python train.py --num_hidden_layers=22 --num_key_value_heads=1 --intermediate_size=512 --norm="rmsnorm" --norm_eps=1e-05 --qk_norm=true --attn_scale=0.147 --bias="none" --init_std_down=0.0 --learning_rate=0.0103 --beta1=0.9 --lr_head=0.0203 --decay_fraction=0.783
Each number is 500 + 40 x the weight over its row's rms, rounded and kept within 0 to 999. Layers, rows and columns count from 0. Numbers have three digits each. The size before them is the row's rms in percent of the matrix's.

# layer 5 attention key, 64x128, rms 0.0949, rows 0-63, columns 64-127
079:511508473500475476483557544501526528490475517529533465509508562479459516454555538462494507508521513448511484533484489588488523499495566549458465525474471523511491455528536504482558486494454459
084:528566481544536436509535445493531485497497481492532465510482512485491458504436530508493429550479435474499474455472443502504464486542540503595489532499511483451516472532492505499511536454442538
082:532468472443519447496558447531517488512519466568466487474498525395528536499527482526463453496501461496471517488441489525512438478470493536487466521545518528527500537542551494551480494435425549
074:489515499526443570491532445542538512492494528417552512505482435486537507480454547528548516470533473476514460419591464467511427472531510491571438500497544501446526464473562460455524437579519497
087:512531494427495504468471514533563547412500521488440537506531510525549516458482537492519553511526498566533492529558497409565512518518470515441482481430530550544461510476522460550464493480480532
105:475529444535553559524547483564472481550459522488531474479520506554502468494511537506433415561495483527523479462515456430508480414493562485538524573489431524466550507486512469442460483507545443
096:500574513514481529492489529512539530519480535549456472510525518514549514509494533561527448531467475528436437421521487440550501482589458513512491490504536446498507531501516449505533538528474461
120:478513410439467563530439415528548485502614426537519496542452456493508522469474508514559553492519474449523494510504522439575499492493459531498441515492561447517514489497488585572551489538543587
093:516468525447493560511512566443522522451524557505472508549522466477486423539577507487539508530523489478525503402507555459501466475412543445488435443490480508535481522486451497482477467478533555
107:534543552552522499524483547581506448535495414456536456490498564459422491518542459484494523468511438457430501528471534562511552470528450502537474453559451524557498582527459455442484560442539465
092:517480477482441556497468454522543519509461534484448449436496418438575484523524538454516462546484439516525510491457480572487488488472514515493418542508449476591449545465454464532511466438500438
095:474543494464548418495515539439491542503560457536463504480446446521534412501441525533518469509525536502542466464410491477467497487503480462474535495497491515435548542440505465447577514481628475
101:581483498501459550450415566484491495441496519455447537457517486526501460468490512446496549494446483491523510452467452489500556511517492478456519440555485608487482471543492470536460505484516457
092:524517486477494487522445507541513496504494467480523524469508504545482488474488525549551447497466526456409520498470538460461505516545440493572455469607515416480537479505481524545500529432436504
105:512505498475564497520472481503456549468528415508587497514520481491492507552582473569503467486459468573522426554512510472479563616469491531438493531456513523471539497537506466508495482472487521
105:415510477423534425512534492485456555510520522493540456484515476515515469520435413448538504444470494519519474543503510479469478472534509519470509508504509493505472468438524497549502504542535463
076:501510548492454573564513537580483531534502477450555567490477481504528526509555543488552494454474547523519500524512527507497513560490522484463525473486509444510442506480540544505506401525514510
076:523521533482492372520537513521489528546459502504470501494481558460493582477525478467498505531535566493464479488419494533420577468458522485496511457487463487545484523519466524554546523415514460
087:490501532448561518466508497517487539473529534455548531515504484461476484500547520488546513538461487560442562520530547496466397518512493513491499453542454487540507486471494552528481499429450553
089:497491489535479513500458459416506563531452498469462514437487558512529486501463501440458504565517459452553525519496499565430545518458521487455526502493490520513488482557501498448454553426460507
082:512467460538517531470590449571482444511591465514592454476526445536409453504547483505449543515488504442471493496562473587540419493553515502501494556495459432426560520516481526485495492551463485
094:472495499493492480516450454511526485544546515460548455497484533509471516477485515546529495527481431473491485468579496509499523485513530487492505500478523518490541482501442483448547506491461592
097:432456489504518560447464510520491512496491437466499540557484506511460536515521491518563506487528543487453520509547547434527497470466476448464446508474448427550456529535517547504536525529529490
085:572451500444526473547474598509496435523490496543521534500433482538490517407501521471484452516558507555434455488526512537475502494502491531473505458504507544507491508487477506522489525529558499
096:514546511503514474539494522444430532425458508528542409481478488515593530459489531477490566481537536537479492452580461496488550498554539586509505534412520457493495551535502474588478436522464495
103:508477527465439459482528502519470548450558504491431568524473463536430456438447447474440513557524541489455474446466580510503508523467512541537539489516482515506551537465426611448494475565462516
105:536535466512505472473508551454495463460529488559492482502410499502529601452484474479468476520449542515427480425485493465517440475449427507520476512523451462487551439488453499590566518548534534
107:486501470543536491526504537500556494553520507493542491466513559531498536467472485487521488496501479512493570503502570436459472458465526421547452431513505508424540554483499494470514537509572495
098:528536507551466496521523483593427444507505569538502544515540411503465500535494539430493500490452472429509536506379489504452477482497483500503429501468497519420531480584504506406505511556514503
104:515514475438482506501494525485410484410520566473515473554581513626502504516472531495538518587494516531532514482517465565535483485508532531525543493581487475470535483448459440549499503503410452
110:542438509478525456555503409451454520393499499505480440517451458507513446481450521538531491503474526479482533558497508484472572524459466478436429459528491539474442545466475544453552447512586444
092:439498547532477602487478446536564450472471497482432446504503493483510540528523485456543599580457417533511469462504488520452464489481540514423502494558536549490540449462479515591509471513522537
100:508519519411490488545470509573531531521539522523523450451471457421467493454461488501484452439516534446497540492468474515498445557509557492503504489491473584493492468529405488514502512501480450
091:482505470494521415502548484443495519493502467537464487515473516571522472487466492513529536481545494546493488528441463472641524517526517468489475509499481518489489468490541523576493486488517560
105:475554485448420489499499491558471468486485409557501517465505453563521438459519452493504492427510520456565481510505495549532453493514416566513466457482499499517501512472467543468544535422536470
100:496508548476475530390520487544479502442549537456478439505518478500532515471499505497469457411519534516461564553495558496508519504567474527454484501501454497418554503519524537519528498554468482
100:525521516462500517494491501542516490524466472469530482486535486549530512454435519540560424481523447458499466528490481522498538482452489418520487427610553561452511538487528551518588416578477523
104:464486412496490516456495490498504499545525551451508471463475536483507523515549436480557542492481548461546533423506456534548476348542413469499492505495552433531541553483464558460555557469534520
112:532512473531389520495530489474468516492499497508454531515489457479499438491475474500456541466557590495524471570563514505474403499563540514448504474550484532519543488506471493481488520420459554
101:553552517450503480554392474487475469469503507430441432479501481521526481523452511482486545528533514525486519521458521506390532503540503540533491422467485521480498541524497480531574477587488450
112:524608491535543579478479452495487477505538463492542572452544459474471473497477492467443497522602466447482519503563466469542439471463523514604485434548543528561541447482512502476512481487439562
095:456532451511530506561513434603495573504447538517431509541481458559424505482523519529438555492510515520554532545507466429496481554486527496459492475564491560488473461545454532529488433535522545
104:517557440491555552521521500478503517536447539507535505486464479528557429465551515464446532538452443435540465499540468488531501529491483501416513527528476497487517490465547557531496449521458494
115:499435507544601431516520526472540509503518478527516450529431503514551519507526459566573461541505493502521552502419499457492530566461460498560431574460581514522544521566487522477412544553502521
097:465490480520533451476449406488510376504494483557479448547516499559507477503527438503464501410495517514493492523443520521444430505500530522520441547471431505516529512524460458416514491529502521
112:503530535438513537458516437498491517545563518561510546594470482538542498485505547536473547506407464480530480492474557490480571535382585451552549521491505546520508495514449494475578501490525472
112:434539423447436488496460450513540549494548510530440475496523485542483458483563533476541496517484477395420469481482466511521505487484496508466558483484588471465434575470542562471580434456538584
108:512507505500499484469498530505482430476485528463513482493412434529437507490525461536469424507497497522512459546466585538523480497482504445503532503524525510522459519491522545495397465479519492
100:427521537470572507543527513498514565462439504517568558471461502541522553539529427537506511397549508534486467445480539513496494527553577455519483482557484415504511530544474515534477510478499464
108:508511513460438474444517539530481493512553554510588489492465554472460466498479492404432426515499549474498531478528541416524502507556495469463486525558467500544499485543482522450544481485434526
104:507437527500504539509494445498458467490432490504540509441530481469488546530462526461476502584496547473555505443516508459537435542531537408530494492451548520392528457472553423528453518511553541
107:471486553549466463461515535526506467499546489419563512545545550527516518554467496465561505512531530495513515569490512556519462497549510505467497430502518447528547468491521455545504490498594433
101:438520494500447533457545526461529462471466524442551454495449619469454511528500480445481449510501472490489492466504497540498479525464446582569532478505455494482470466550482553435411473494531523
100:569491515458559490528518445558469461476487484521449538500486506598493568495529450486551575527528480459486477566481581422541507488520524518485569427554505478483503486531531491504488476464419478
088:488527564476488475573471423498521451529530485578464502455503503457449532491415449504509501513436553551522472503507463505496466472492450478462497585494504577507498490445516475446540534446489529
126:496450455498506461541516463477507531456467515488444529498557512457482512514490515480524567431495529491467520524507467515579513489482557537537560517507497470442545544514478519506497533568544496
107:538467489498503488544506472526499485556530444503541475494483541513506517495521407510517478459510562478500499504541592487439485539520471502487544472529462419524445570502554464483463417532525488
102:475535534510547502503524467547465470515540503478523536478462505524366468491573474538434560542482434524511544461481496522532488479512523495540494542459498525456462483516493497509464378566611454
093:445483533494565561524527572467477475504537473475464476513397559470483465476536505511502561458527494553496530524440471451559411494609596501373528534433473484501476449527553503517512505471525449
105:541617463516503451542469480468427512526503460536531470517526584498487516508492448525473569527513567392453519470502467546529462513534587520460479495530547475492473497458522517478449489459495491
107:591522466434376475542516454528478488574498531505473487538544539524558501548528440460505492525484469521455537481432504589449566470523526527564519524516516532548490489438532472442507517475525502
108:494498475480445418535552594564497461539504458479494486477549558483474459481507481528452561492494530505483515459443567472430559473445517527475490501400490463491508530565456410454514500570477449
113:511479498419492487488514516538454475457467449456537496505490496562535525503490465573485463529464496511464539467477491500546523491538543534478490549459415595526583475576542462540490471487508548
106:531505517472463470513447484483479539483546503499492505498509459526518493547538508510432562469488435468476466428550444487586551532547534487522487409499467536545554422541515484505463499530497512